Each number is 128 + 32 x the weight over its row's rms, rounded and kept within 0 to 255. Layers, rows and columns count from 0. Numbers have three digits each. The size before them is the row's rms in percent of the matrix's.

# layer 5 MLP gate, 1280x640, rms 0.0376, rows 998-1027, columns 160-319
107:086138128057140130121163174164090151090133156140101181103122187133132090100112126076154110112097150133135133103139077117133152089112099131111135136086125107111148104092092057129144119080155185128138094120159150150096156176107122157174179128104148126122162094124135191133173142104075115147197138147087066092122131151115208107140116162167152153122156109167114074146191104105186175100159083094114203114108071133182119133175198058155154130121079140138157120148107102110133107090085074
099:122153117122164190110108078162118106181159174121091118160127115140109151126117122149136130075209135132158187135110173090118132127142109116119155110115110157094125156118134121162195117146165135084128131095097144071149186166164078111141097147169104151094123097119097144146161164155186169186049148103103138107120120147077100177094111175174123146178140124096059035057084126095117112135119101079093112149118121154140097093150112138110173128096145157145122146176148166153201101167155094
105:139139082164125135173138170080101177164120143109191097069131100080047061142078109088128137144124120126138091150148125087091074125158145155102132104126101143116130113072107132123145120113091083073111126079074210098129111126108080119113190088118097150138094093166181113166105115116132094043081145119128122109164109162133127170148150188074180059138094100160125143160057182116170159144179106129144091231168077193167146101158115107194111138108099134160145203132119152089119091095130127
094:123071172141111169180144078132148140112146090086096155188076136191152108080104171127167157145179120124056149140109104171144163128072137164128134159112162090121116127117091110096139146113173139128164151142143087161150060076120174137113101098140136126121138156123148116170103033107120120087129153146136103088126083138117127152121091103101108087145138121180165145121164135165070123070123080116100156181147182087193167082095156094085112104114155090127129131156142188139134173062152109
092:099124078134161148123101118128113111148165118071109158126092076089115119155086132135161110159076167122107097074150147132089121148100090153077184082128155086136128208109200158169138086114132178141155127099054097221161147097105129126144175136134104153104118119114121087135103128109153151145112129139124170145135168163115128151146111118123126155166143084126088160117106115164091117112124166119156066137130071153104128158076093139166126149170190078173139175129163146119153077101100162
100:107168112117083068148129047141084166151122094085102154138137153156116108174093144097160145163142147185141116148160161125142073080100123148126119169079137115110090146144121126110128150175130191130162194172047065120102112174117145144103164086134137106100121160162129073171060128178201058192151173137136108130120132082057187150185200158141132076131190038120097132090117160153157091142125153082095144169170137122065106147047134151107139126119142096133196132127076135088128144178101158
098:167182115107155066141122110120156111144059137136136116112118153120140111134125140163138105129099121068091123106193148174140089109163176130102145125113206121130098100171192121119092123159071113127066107135154158142094099111141156139165118131081125154089091078104138117113033122165139093124102079172155094151146082093118079114135186160151138116154094136125126127161145145109120126132111075101098114089094164147068107103129106062132105151132133142123121104130116152132097175167122135
101:122190151152131112194103068126084182133094128177120115126073117141138070142153118143144123197164120117090068131153153164130136084075124136136092139154096098078090164144146085161122102107120082124092165198143114114156119138102137173118148140134129177146136144129165079134163145119157106127127069129157178141090089070185144111085157128130144139092170130149060128165149150154156075132127116184123081065151084160152124111201071108077155159114176124105066091139158109103176152134110110
094:182107133148166126107112123179123097125076115139104123049140135119117132175089132135098153130096161107109091107100169121111134162133132068116068090102100147024099157096080189130089183120089109103168147161109134067138094112146147098188162192127159081063113170112140127099163155160102102158083099127106125108065118137133110110089127149144088191100081135150103139161070138118140145140074150155049114094201155131130131085116112143136078147133136051111074138125123142091179168181147132
110:141134160125157082137080187201181102126115112109090102110123121161119104114133177129129082128178164136108093143178161140100109106120138147101137089129151128124124135142172146117138100175139136098084138108150127164126144095179170095190099170100148160103177213159097107100090158082136094171081150128175096112042168096197179118093098160111156093106148122157119174159126151184112195130122105140113131132085125175161115171085101128088119128151140124187174148154134074103183090144134089
094:169125074124120194154148102114118101112118132103081098161135147103065125089181122123102145117176126157173147067128139152150136165157034124095179111107125112103081163102103104153106105092122151119128145110116148105143172116203161092157091108098168112160179159158189150171157088134130108107140113175096125146137121133139148178121121101145136130061129128178168049119137081186102099092050102182147117109138124134107147131121113123074119098123103194123160134138156167128159164052105176
098:166140157158124133129137136153187117090140104161138125127110075071141176081138095155101187136073172154126161131134090121153111071174152125141105104143093166139119139108165167130073079077133168144115140076138154133092139157102144180116151189097118097103113146178068092124129105134114138098133101141122096189133198113115156099105130120148127126097097110176120060122155133123152114115119139093113083141170120145137119061107141185105153087149091139106155120139157145086154139161145114
104:124177152139195173202150128094099160092087142114110141107093138157094062094180069173117134119126136148133168154160142102115122172079129129140107128116153186119126148139112196159133132132094148167116104160168139097105155155104099127089118069140151126070132166093142073095133133089130155172104119116121133148182106138142151099135135168117159096128087090137066146161159157128135060061114097139099110078107136090143156139114103153175123153167176071158131082159111122126108188112128159
109:115192137143161111143119091162144100179115080087157100131099189108139107123168092115109099133176110178104136092143161173127117174146150119111172144116160116130133126125171106154104099172112153088060055154193073119154075121152109165183150144156110152095072120130078094141113177128171133078081084070101164173153125137188163197095120123117128123154125101115114184134128126087146131145146163127099163139130119152105160148151082124137124123196105131150093122071145115132151135115103114
094:145128081078101170089130113183070108155135147109132138133125120065105132107088083115154099109172116118068157119112160119160136127115110090131084108158128045151152113162124105116127153103113117171107155162137142116160126130119145145135118093133105152124079141076120142179110074156084148166161097122091149140130134153107088100157174149088154207141131140159151116137149113063132123147110183114145111113095117144113132130161146128150150103065105131103130103125188147097108156134141102
106:102066149153132108146095113186113178155165117128169090165105104168180150152140131127141124159126116076107121121128071091159108084134148121132123131099104070168118154104177155119125105152124093110179078107106099104154112122106130164119150197084125125122171082117198191180140109150193162176164083128141079115103187192111175120128123133177148127150141116099120155126160154167094048136123095158098197092171116113141138132096135107135107167096132078181133107090078158093125130136150121
103:086089094151148122160171096115116121167161193101119049098126103114148133210112144068074126178128133175139078127178113151163121119081121068115126127101140150119102148143136152140091134150112158097132179094161143105155118124121069105147088171134149132156112142096198154097089084153108113126185099115107131097072199072093130167138146153176158166147104096146147093209180174103084138140090130161083169116128141126147134101081143198144139139178175092082130123119143119105154114146124089
093:158109126149106123137101113207108154124116084136111102089087107101140134108124103092079088139090167102160104147181102075138104114144179064116066120048143118135099071113146151098096157068082121107155105150151184084131114078121159143113142122137171162129127097120137182120154077110145111140195151151078160100120124122071135147153149110160119100140116094138133121165161184112093158177087168071096131129130162145149157065171098178078139160150185143146090133110149119128172111156125151
106:133060116203096153184099146145119170143105132142120070172114127153102109113196047133129120117095044121120151099063136125102092105110109076089102081129220154106133146127140108089136124141131129111119114142135126142093136124091123106096118139114167150088152117108161155097146095085117192143140082129126186093151141090166041115068134143131132095146097099134109129158153131131088069140120128145092142123207085146185149164134101116083139139100121057181138162142136079097122152137120139
099:121078204156069130170113141093184122147105146159136103124148085127138065132100128162133154134113127114122124151103117091172128101082076102087127123113199140142108180113131106167079095130186109168176136144176191117111159146143140087184104053170155125103122139134084183140146163172115151065090167121120094153087141211054098108135173115161091151122110165116137113097144102065079123111076092108118120098099118130118162131132099138117173157157050116154119178112107131141108111154157108
103:098155061103104122122076141122088106141131132140128145132109178152125064103221121132110074112186159114181140154103154137109130131082070115116152103092135134115146162176138110095130201129143116111129141098081121140117173066129113182156103191090185136118158155117178165101122128115180167150154092137117127158136206097161189159034105117116164082129113168137124150154095161127186171122095161134134140162154100099139114151161090136133125134090175122156189150139086176172133126127101091
099:097122084109181124121116114101143145125110167135107141106113122129126180160086116158129161059188125098097142157095088132110135114107151165121139149100129159109108115186152128129133088152092143130181117115134131139114123136154135127125093102141101113140098044131125119162112076139079179069102122098105141126130101100091196096097150125163236124136152133113163166147153130122152143105124113137083122155095135168130145157144135121167146094144159155130142084096232162091163115133145100
099:067172160134100118095133114103096103121146118111114082104097117113152078096126108126118138183115115149124147141174179110156119128117069085091167092132082119177092101126123135123108128152095116160089147112129088154103170140068145116078139118112134123124092098106088113142104106144137140085119091084152058198136090109165144142080198091123112131146065115100111123156056142132116092158114129142151106180165094125108128152147139164139125122126143103162085152116092089102187111091146104
100:182122091120082137077145119191093130086145158122122122093127115118056083111102112093158111122201114134090130105135091147165127172135117126057115153052149109115141081069151073137119058152152140164087134108156161153101090145164161145149135060168165151116112121195102104128118168097161159142125116063127203133146111180168101123048082129078161057110151113117171120132121170092138154100097198157172132147123081089154125214112092136150086127137117073132122080126152090115129093112107123
111:102138109117207056114158103028155082144152135140108112090128091155092129131094126061120082104142170149124122117154115100094092136126111164123161119095103113108141113121121074135136153165093119114124161063153118077163152129191070126123177071134134134124094093083126226129079109081115161110051150136155148109079103123144175164220091144124124132104141109148145172093054121119119107135139153142141139169111173106170113151110142200085150122093105096091107183098126078080214151150151109
101:200169166113153117104140139125105122065145105125145093129090101127143155109125131157105128105112162137099108089170128121152104139156142203176099095098044094107165152125132100147144176129124159052156173141185152078080111063129160138175166174096153174104112105076082117206164154137121166158160119086160076111170082154152083113190152154172111116108154175191168080066094095113121080146132138118093068118133136116116105137132186106131095195085121089147146139072173160127165151137186116
099:121115161124138170142133091150146056164137084099132162160097125147098092089131114113132109104089116076114143128139149135140150132111135145120149076107167072121155176255132150148152123124203121106189119143130141146140131150170109119123170097175128134149134121154164160129124142115194044160145127157088122177046121105096094153159125079145092159164084105154154108141147112105078175108077106090099105099093097137141183104174129140087131144094117122152169139112111133115108111098118138
091:061100189111063126124159188150091095160145075122093141135166135110077117060126113118084102183127107097088157158075149176084107089167143077173116090159131095102148159105126131145086144135127140136140158134169121142126106085054109156120117170159115178156131118101128163126101129101097090161109160191121122165115165187109099115147136161162076151155121129149190139165028173093105086139142104152125100109129114153103134087128086106093135127055124188084051120121109113152117187130082134
099:131081131125175094154094097129106162099085185120151118154123169080175107086114092141186183107096140141149138105174107124149098196137152118150133122180086160077107185156127157145108140123186089129147117114131122084145109137101182161108143164134156067108130113147135180152165098095122115160126088153119083130132121151126053098123129181130136183100092157145114116120139066120087154105163145055145110109161055157088136119133152179105149133098159159067123118194142101145083133125124094
097:043083121124131100177157184157207133119038142188108141120128114121146120103111128103155169072132152157137219140147101081085130111151107114103109109140143137156143121117166105112118088145056133151146103100120111071166126144094145124130099126102139093191144104126145082088130143118173150137145199138143152149089077070134159074157077137216121126137159125062124146178120079168112164185163092161165109100139187132102115128177089111118167158159140124127100170154162147115165119120137112
# layer 5 MLP up, 1280x640, rms 0.0376, rows 998-1026, columns 160-319
103:102060172069076158140067123139058195188144065161074145156118157125100158086139101161129150146111130104069119122104121130079127171187144134138131040194188079149082176143095146137115093106127134090127095143162112117102170133121073176106157125087141178138174143125151131110162166165048127116098157169094106090091148149102137127168136167126179150074063112136126111135137096106165090130123128110107124122099124108130115113146132134169178126080107078138109160130173140148045084171117139
102:076123113140123116128145109124117155144142205157081188105130146125148155167128117202149079080168135085067183190080143101159121135107107138104151158114132156135144168162113144147132175155102107113148165117150115128117087126161131101187141134112152136164108115087103168113168163179088095119149155070129159161053160150120127094131136129178150100068120139092159098120150105169136194168155182126084136106101139130105083173215147106119164149081171162138101124108128102127186137143143164
099:110105108156117125073126145115068155176081156096078087101138115114071163135166090135123040177107113124117141134147123219126148119102135141182131105132106145077122138137172182146128145157103136090118095137109090094137136135083192158093158108133109183112113142107097068126109073095120087075142136100138172088192128114127132113159090167160116149123079107178142097090148144128062111091155114163142100135141107096151171118049121110151072157151119148150079166139111151169143133114114097
098:128143094159135151100126075190120084137119085165168152149186156158143130149168163154181095086191118100133051123187168082160180059148138121179152099091136192132126128123131167110118121144124094176094106085120156145115111129131123134183170214071131141086113125131097068137146199154132118146124156197166145108176129114173124160103131094139101166158159161164118099156099113079107137187142164086107178099150142057083123160139118129137165147181128091146144126158053106094135135086103126
092:146105125129166137185169142117117143099134146068155106162140136105200082114099175138117150069143158059107165160103154155115145110121175178091145112073162074155133177193090140145166107119161084166164130168109132167100162130137124092141083061107139044097179127139159123129141118151185127094145152163145146127155162105071104037154178117181048152101139166166111104105141121085087120158056106154090094093155150062092078125199130092100124136116136138139128148138128125153156157081118126
100:072080090100142116054139123131116061176146209123101102184124141182127137118130097189148151051115118206111168168137171095182090144091117127125186137103151131119134139102168096119147097157136114116114141179074131222121141076137136117124186133162163095117105148126163176187100120117139185138143169103119120122122125100094114115182112117150137124068110125141120186101077143125183129116204148088062101128097118172116128129129130147150129103112124153171119150151149134085091126121119175
102:155128157129136130126108078089118195124078161161126050107144122136134097105126228142146087143170150131109123152072099131097152096140125227106102081086191124116120041114199145125126099111093125163102128097108146131143160139154173158134092147142212130101168131110150128185141119118143145124152142138148144142097093101134173065102133128169089130115126163119200104125118107109089151138149083105182154152150162159124139125109150055102144184182107162102149112138068116102139164158117116
105:169142123144182145162087126074122141161144113101104169118137111073104088085125084175152088082157149079108144079136131118082161095133134122177142136160092161112096114140187073124119100114194128116153092123111092096144124167081087121089142091139096105123170125097113061147129149075113180111140177128120134131115176113146114110133115133138086130120113173181100188134114110133116084144128080075074093147107189161125152120104163165107141137102116121128145112138087122136103071136123113
097:142157129118107123183160136070096167124138178084127134152138133085126133118161145103190092108151096094162117144132118179098150075096045151162112150091135106129144157085142142118092145120096102115149109138145097119132152131117141138086038093113147153172118093121099164156125122158149124177136113151135149107155121110153119074133112078187135113123176189149083134110130133125165174158117153147158155128091113144201109136113123097101193127107131157115111165155159096121147097043148156
113:151096139120124077112085144157144114152155192079069126087185096118116128127163120129101100158151180107093148166128123134133140133088077129052124052143147137098154153094130178160127120141129148132082143073094144082100112119161132124189163116086101180085128099186137145130059114095104129123131175140113162183129138138165191040135101212126154117160092121129130158189109137156104213146123119119134165167137096166140086152138142073065144139112116157179138150175155073175180142135124043
105:154150131115071156200154138148099150113129151109104163060164141094132121153136152108121102168176084156211129123085151097099116089160102094160126112113091134091149044107132131138093172134107102147139170083161170086128156171082115085161115168112117156111105104126155133079076082077053100119145136156123141108146118135116114173172048124181112092179154118127172184091172198095150170156115165169175166066134101115136128190057136165176120165091190143135082146166150097197129217144190117
096:121112126139115105098163122105091093134162177124130101091110129170100130149126143196176138085145171133141088073161142165148135118052126138154084139122103185152086032135081099097132137149123146093070107120159152092153128146148122157115206098159131100096123127144152105108111147118113156099093140120138168124115115134100175207204127089132140068083095122084083140094111159119149119113105129196127162125122141094177185074123122117116127140089131051114136061126161106173106118084121131
103:140094121159207056156135151151125135085078099158147135120186123102136195165102156141114175114111134144180082096144088150163150091125145108147158186174080129138117097114142136126145096166123151125163097158128157114152111131070102062166134180056082110133125107186200118179136176139130068064170134133172084122139194164124133109183158079170134132096062144123087050132166142129131150136131146119169130088162065156156160112150155145157153171170136192035120166110185148081156097129062124
110:127113180061130061096077124100088161143114124106108163137136174143170196113137123150165115141099095091104111141081151144113113088143160110202130142150124123135076176141175172170125164148124131118146200148164126144143154131116112080092129102106104121125136153119141130129123078067154197091149077134220108164145106123094150122143174096130123108099112120130101146125112102127115082119144169174113152091081122092153117081130122165160179208085155136079161103086097112147067100194125135
091:109157127101139137074163170190155120109109174103147161131215100061112101075146144126105164141128139117115110133084131138122181102142129116141091128100142147116110163152148117159083165123132072115135101192102154155086123083105108129131232132123118180133092187126106108133118177148075149116112155153120144110136100147182017133113161142099063145136104119189100112126087089106133148195166099123089132100110177097107169149065102147143168135104085156130083132173121080183119152114101178
102:115142108111087086130098150109171113154138111097110138067132149112193185118071118155117102093073131093082158117107148172133177126116073082157099074155094159131141101119212103113174099130152177139128145127153153187173109110176161101097071126156147202183053115154093155147146136118147158134094173128062143160086108110107177128179114155125134126126145142110101089159089131118160129124167206136103106166112174133110155166148081091108157062082116183075155095136150081056086101110116142
101:104074132156173164149087091100126128131151119171140105100076177186131161169159174124100135121171147160153197132149087108121158116146147121122166167079086111120107148124140084126140134087144101122143143126075093116076117125075098150120085137123093101173130082126149152119077051142153174136116108132155093151113076133125105168163099160185107098176140176138148137119110108145170177121119164124167145172167116078131175127213157113166096109123159120143177130134102147106127106102098181
094:148102158093105118094067143134197100129120122127136149135111150245076176178164083105126096110184158113223154089139115111096132072158113169106147101159125186124051154119090156098152146065183146126117101187124143145147132220139127116116152153168111088172153148132113127097121137145149093204153105128131107149078143143085086110169113119141188137129106149065091094146112151166056128107168098131187138112127119117103195100102159211109100097085093084060109075131160074098143147166170094
101:065139153097164195136147145212105134097143127087093098120112091115182120168155117135115131115167096176138075145111111094108150142112178146132159079165102154148100107143127114149074139190066163139107135145142106182086077138114173096164150060130145131096094098169112106131073144101092125164125151083133132173133135061193096153163106152156157044158179116143102112148184128155152120039161115187129126180062141111178123148116110137102099076122087136082153151163143097114053164125100114
101:147158138083099111158125096167096147127111084082134127043064155176144126189101145163099077179089151136132160130078153110167074166072107157155034130100064130111179154112057084106097170165150091113110089130095111103169161151132154116128086122136116149147157072164153147165121177167120088138116059099128160123132072128156113139090101146195103146091130112155146108113098097108093125105187141085126140109138130170093112086146211088154110140112106124171129203129098127167141130161163171
105:153146150121163138102103110166117150096122137071132136094103119127084107119130138088166070142126105160101117146102065132141154089180104126189117107099151111180070088172097112138109115188099138143112128144147108092104111088130087102123083102163138156137140158204149090074094137083076163087111163109105216145137173121140117149140145154115179127113151098150053130138122143171145138133099152072146157160096110163097173160174067156158171126071095086136178142131167081127106158214091075
100:067139151088145121103150115113049141189112120091112152140141167088069080185104092156126139136164123138146170133094129160124076149077160108121140115119169209157129113134070138077124163119155098126150102122159073183144112145131087075117159130099122147172180133114144125164162065107174122129112107165082077056119164094123158102184171134142077135199202125088167184174126133074108141062142123090101136109077171110136137102125124190103167158132116121067175104087103133137107162202127124
099:107150148156151081205043143145219181201143128169153189144070184159081153134212106122148160109154146170123113150056102124129130126135162146137158131148173142106116119143079168093124128152131113186093118157123145143181133148153112142106100152112149098125157162084111075084130091103114120097121096166120039167142147074116202107168114050103135100164129125165124178103135117140111110073149160084163140131097119097164107144068132078087117163165111141149091131139167144095148095144103086
106:145133134128102157129149093142131173092132130119107083102137149109121151163162169126168125098155106138164088167090116093149112183107159153094135108084151162164112111119141157093158139106103133060066120184127169099149127159175150156077123130118147106188104116131110097069113173152096142129133188143151100120127176206130121177219165124192115068164084125110126127131139175189109161154116116114118093093103130089102215048186089109127142143132151129133193154130145146094142139173108154
110:100158151157147146095163099099192114094143138121061138138127128123094150141089125118071111169089097121150140189138133138138113138116128125121098178135136067172118166150137106190090174196099145104123140111077181102169139124098139125134149074175122097079135113094119202121141081154166086080088075102134124157098069162061138073175114091101118140086089111160087125089154174131148126115146156095149163120164083154129130138134118172123126204111139165106072187098117130137147116142087158
102:115109093142141085142089158131099144107117121099183098106119131186107080123129106052138130098123114159132110118120097164180125112156219137137200173187156105124139152172117138058192100097177129121081118087079027136092161146110120117143171144135169157124138150125147146159126124084167112154138111157159082088134091106193080124187170167142087105183132102137074109081133132157096139073171101146151094149180126144141125121115094187129106090155103138159179124137179130141093125121119088
101:069159158102126111110122151080074166115144129091129196114168115101106103122115123124051137083157156118100159139110168141098163138145162078195131105084083143124118093161122114126068120119086103175127124128138202131124157102059096135051065197147164126088083165103137072155156107175135098153156123097146115100130132140131083164116141076138124196138096135114126126150157085138076181108112131110097048073201148083107128144181149108111121135166122136136126155104092120098196075121139123
094:147121172171163130115110153104108147141060146134146041137100173129173096078161110118139206162107100133144146139070109004103171108112113106125196126167199155128119088168098189158114109168116124114093214180131130113159153154108162138116150146117074085090146123166128079154102117097080117135105170143179144111082155120162150151113113143175088150092133176152142143159119089128063137162155201102101132111123152129103184125173040147050137142146138139089108161066126166135074077128095101
094:152134201154151128160128134140109150136141154128067106051121099111097096109059103137136088144098166098144100145133102083123207110116130125146118186146178127101101120137153031166117055137091085103090184139133098077143082062180139092131136105150101110129114113143087159118104102146172062099064115158131179153156108140178194128157123112094098171167109121154105167109158104097143150126094117126062126044199151121106092113108139133091067075155098167089128131112222189161102090167142108
# layer 5 MLP down (transposed), 1280x640, rms 0.0313, rows 998-1026, columns 160-319
108:175137109143145203141104123145120122121119100151131150136073145119120075108094118148093098095130154072108165097156145163096105117119060193136087147150158117058170147123141131107175146050103120217162133117141105125150102095137085122100144102161168169109222146151174122175235200100119106136120087138136100190124124161129138156160167142122149183156126130113122124192048192117132120094121199147088100100190112147077167142145118092141087178158060141094129111118114074092177156120148167
103:154129110144146047156129152144091101134113165164113101106152154139089142178073085141183141158168075115090131183115118157119170141097143111134122177183120163127049136110108115142121131197124140147147144144084118112140146116087057126166104144129151122140171094095123152098092176169131114126086130112083120154124143115119125141122134096077140107146116089078188150175155134190115156184119133104134117111125120114144154140116077137078138157126155096187072101189109079120125127120143096
101:148133067137161118110141066052074101151102099066158193130105121069135205127110131154165156041055146081128143150145143118147119149136153193190143125081134108126162148101065150106077133124110096114136060145163119189118108138161156152117106118102119132153183166218091083080178162110097150096102170138144074159135134057072122125122164098169142130139131076099098115155149143142128082151146139101101163194162132124163139102126129109097125127210131156128154163114120112091163153121129149
096:159111166174116169105100187113170154059117115158119130068100118161174135091050123149129149136151123076179110112154113119134178177113143120115067191133178149105078119132077063104135148112097083147115160155083096126093148095106176176098142083138069187181214116117113098155109119162203127066125144100088073172170109138138141150150111107113171166129164100161100159138140046194096135084128146152122071177127119110179163147091177154113164132122124132135172143099114148115188059124142116
094:117177176153122122070090110161129149107178128150115136144158142108141176179114134173119138181095168108109113090166124109147123143090156152173123114152144148097168158095164101141110139116125130118164129167152151102125171138079078134123116148144085105195112127099089150090112144128149096103161119056145129165108177165131132117143128196094161155108083110077162147138128099120064128106185158130129075182104100146174142142078042137151190179070045119161107143122159056181155087173099120
100:106117120178221089135129060116140113103163107082150168148115124072103079096132125094138139125099144151195100138118176139154100113132131134103112127115125093100087188155134123118109143075111095166077128167172083076152131063164130136130097093161172152131111102124144180247110133167171077170092117158151111151119149039139124103125186097152120107110138176144149102076151066064116141128124103118104136142130103112100122100126128125124131079166146073118145152140092121185189094122066193
102:123184077115162145114112099167114163067157119161156124188019069109099133141116153027123141137124128128155126182172142125097107192166161168086098099101172118095106107112071161113161130147169159112072105146139101131147173114090111202116077132129115100131103180192136085133131128143101112087126165193139165126103123090153115153153156184122167139184212151126138125143082090109145131118116105122182102137092087160133092134130167166099093148146139179190117117140150143096148163109100145
106:120173169140130124136105128163170090086122125190118113178145174125142094104109124116064133136118176219117097078128168149110140116106112108111166174142122161133100113148152119127136104170122105139073129144137083205157174181135136112106154131131131117198149124078129130147159137162120110124126106118176092122146178126181176148150139163118152112130111170106139164132057109107202130181114136115085071191131089149091177149184121152176103092128119019142115088198150101094105094119098153
098:147134164167085094137106082149137171129122085133109090092113158090102135188117144165154081177127116131114110128132133195160101142083042081165111117176155167158182134116141123139065161169126070158094076142143146142153126115135178156063087088065156116125081150133129131071144089095093107159134105140174064197106181143156098091077153091161109171188109120131048133125122122127141115139131097120084105138161156149115110161100078122156144179159142121085151142089115135066126117113082151
088:146058124153155203101128170136148090118187156127099120082160114140085149103146153112142122147180066114059142115134128050157071094127107103136131132151127157164148162150118139146098127114057086174117185129100095116092150126100111132099209093144131218151074156186133158117089090148090092175165208121083122083135199124137166098108123157128122101095095128099168140152098129138135103132075106158068121198123181117181121137112128132109151146106116137060144162135134125136140153135145161
107:181127148121128168103114127124144184078060092196133136168163123100131125119160072109103181174113159169133102106121153165135193133138100054106181191146141079059148158147099089156081169114143130178101147127122141147136114112106148129141141159125110129129088086123125157106125112123109157161134132136084127141160130048168113097142072139175123073195125159169153185180071117105067136127144056129143132167118157145156197144135121168149147099156137074126133132184158141138185140098107144
099:098134127147068056099095135111119156121123129171109089149110136118156141096129108150118069184128123121124112145096085171117130153131057141121151121111138109167139096193123139121178068104099151118092123166090170127133141137079142150161136116081057144139087093073112117096175124110120108127121109099152144124144159113158155126129159146173115083080108140124126119149051123163164119174099152110067101088118152149125131171155169136118112141186190153131131138142171107084126066138098150
105:086085133112113147081144125152129162172112116094098100133107104143058122140117129076165121100118170123129118106060106147115092099121176143091149040123135119082095130133164082113088150130110154083156126101170109147135139141105137064114117141133142103122154124095173122122087126108161117166166152100151159111110100114151169158147120103135101155054107134092170107112117141153134139147085172163145090080105111057122129192136140126129172156114122157123130171182153105138125124160154138
107:075171134049128092160102146124117120119106135225142115134101124124094092102121202141154113089129137177156113126115086142098067107153098174108131151185149091115184094149123118183142136171133152155161151113159169160090134117135137140119080132108156154108179165152179105106187085068157158114101088120137129126110116105106133123071152099145133151122157161134129169180096156086110066144131141171087110094150157145079114124123105158113050202156150131132165081115127142080149088126104163
094:117150168128137128184111119098126123139135117108134121119097128134105148137171112152112060089134156194161152156167128127132133146132171154084172179144106149146140114108075132129141105109100178142106187118171150120153163152124164110106108116102134114172146122191165156146132130072174184169159134123161164167151089109048200148215108123103131135172081176105128188129121144112114155124100134115171132144169136085097153131122109107121143126169132124095084104147169104151176133149200148
104:174148133124134097127159146081157056153128179162116090163132151152132174159168139096167157149146134127077066136157150147100111118096150136094081119156137153109093133059180117126128104109099148137096091135124141145111126141119175133120126100085124155205133120057167198114061174149090124142138148156159118110142104113096094153168151067111111121138098143130125128159124161146064054134222128126172105085146161066127081186057138084138159166078129185112126128114133126093137110181152144
099:157122139140155111180124138087153113122149141113110136095139160196127124190182157153071142126109135125165095089166101110116159102112141122114167159149116137073134119077140073085133068135178104082178185109182140139108109125067151120103160166125136062181124090120168152102083161166139163095182142106145070150124173164129133119155158087130124160169135152124102131167132151150105182108152116119128123158117149071146069140060156125075148166055134114126092099077126107116163151160077158
096:151198087135131110108143158115037159090109176084140157101145110112155130117086121175143092099155106148207173038129136124196155090070158100162125133151094089167203129161125173102168107158099101158187142093188148100087174122112133131122115095092128164162136128223171153129154129138096091066131119132161149142168088127139173192154188129124138096118120208217127165092131158151070134089123103073077071097130131145165103088154132076198051167136155165073103115147122096170126105095168121
105:155169069158161136126106084090068112122099093110072141129117145164125125110127143113116147119163141134108175103091134119090125100085085187101138165123107067100177139109166161078155148144087139184107163185147146166080096078122140096051113137117158132135119108216146116149105154115096114165151128115137135118153091120103055079141119159147154102113139109096165181108035110108141128135130165123155121078148079100161128135185096139176128152103098097164154131126098171113152080126131168
098:127115134138143167105168149101054167102141112083168108070066198126158092167171124113168114137099103181146117113159090133137116159148104113129163106157172125162127105111180176141117136212169104126096098121115159117119075156079127081144091172113086120070178158105175077130143111073105137162179095075177180143142135115088176129108189124106172118141120102125098123121131103130152149149087155122087135144133188129170060124168113098168133099104165141069129092112123089194122089146085115
107:055102142150143131213166097127085163125020145180146137116154128137072116058132106149106117176121102118164140095116137104096157160109081146111069151164150130129072077180150102116131163151123084130121145180077153097103097131119167156049183164144157145087117149125098179112154139160135152141154125142184114131190139106202118132144112136125151097115121086162164133140125165150150124145148149134115090112170121119127132146165051099147087161138101121174154121137125106047189093126123128
101:103135108182104132125166125090150152135098125136094174140130157116133143134157099099147087153073072179158159174130140137128130144091111119127166077105115118132168137145182155086126134116153158121102148169098115083108139068164105164078150143086146149128115130169102080148191098091185186141158152147146134089104141084075103096122132126136163119160149088161096154108144119136134172062157111088162142130139145139123116116096063146127149131124113104143147200105068070144099146199139130
102:158110147129062156129167089070119087144200107086092100131161113105185162171134156130148134145117145091137144072100174081073141187143145157090121139151157184118118092116165141161050088163097182098083134080129158066148165193098098068103136104152114151101132098123136103105121126094149210181203125161127149109085125161088131146129118162159154157133122128073082191105108149150125152102221113123153147188110073149159157093155149230178081096118125139085155102083110142195134135139119147
106:070161128145101141138158120112083135106091150139085148140126189149128164116111118097175113136094101072139150107149161103093112134108127093103156152120105132199124123130126121109120128150162119129100130163187125171089141123098103163084155094175084157140122087155148189099090186148108173187099187156097112099102154220158148143123104129128133186155096107129181154151120118096159114073153154130147140095106128090112092120128143104115168134172110154121180097087147075081110119129153142
111:102171128143051102126094129108137145128143181161151124118102082135078094120100171097101146107114166115121108106121149074098146165115127099118088212106135121159129108139095174100167131107141182168140123137141108136170116097142124151143130120133135119108145078084115071135169178172162090140161079127080101112119083156127070117124149177127192123152103174131122157113128122154076162092128126143113093138120125092070151103153104124178110121168139091154149107129101154177092112139134199
105:081083132102086153108136120081139139146133139171182171072144091095165138119067161146124144153167126155083087108124149161131059160102162194127116109111084091143081142081148103147148076159073142131127141086161076133110122063143163145131129186174139153069088152132107107104118201138156139098098094164158162129192137112125127110150127164122142156124167150139137098134134172127132069122157125113126170137140085095054094084116182090148129164092126145122111186128161214148155154099162103
102:107134172077086099102152139100120156123116146088096138177100182149129123144129153102150078141143092106162185086148173183141067084161140149138120089132085175110112106069133131137102081158157122122149112120126139134165130101113195142124139056107137152122155139171128119122164154114084179106149124091157057111104135181139110134173105165110086091070090161124092204087146098130157111097105122168167091200154143123166163131196079120139188143110114140106115147205115097148087138099142150
096:139180120137130143096100139108145162107170112125156163103128072135032176126062156178107077153125197152143156176178135149169129093161165117106109108155088132128117149182129141131119171122145108122118080120145142118095165073137102097131105144110175177176107128049147191149091150148158079146161124127119119137175206126105031148140085116080184070113126093101159082123129080089183154126166108102158071152152122196107092141194176128135093144123058107113165114158114116112180160143110165
098:136089106128130125110065179084153122142161153127142181114208102115122091180199134146160154141148128173124140119120124081138100124151129114079098031147109154122081133114108202107157148157147129084146111120118163158090183110136132124122145078126163111181090089132148126138193136127110103140147174073107157142072124159068121113115096158134113035122114134139120085193107129150188184124188100117143146166059129086118136129139105141137136088172057119131124131163137101098141146117116122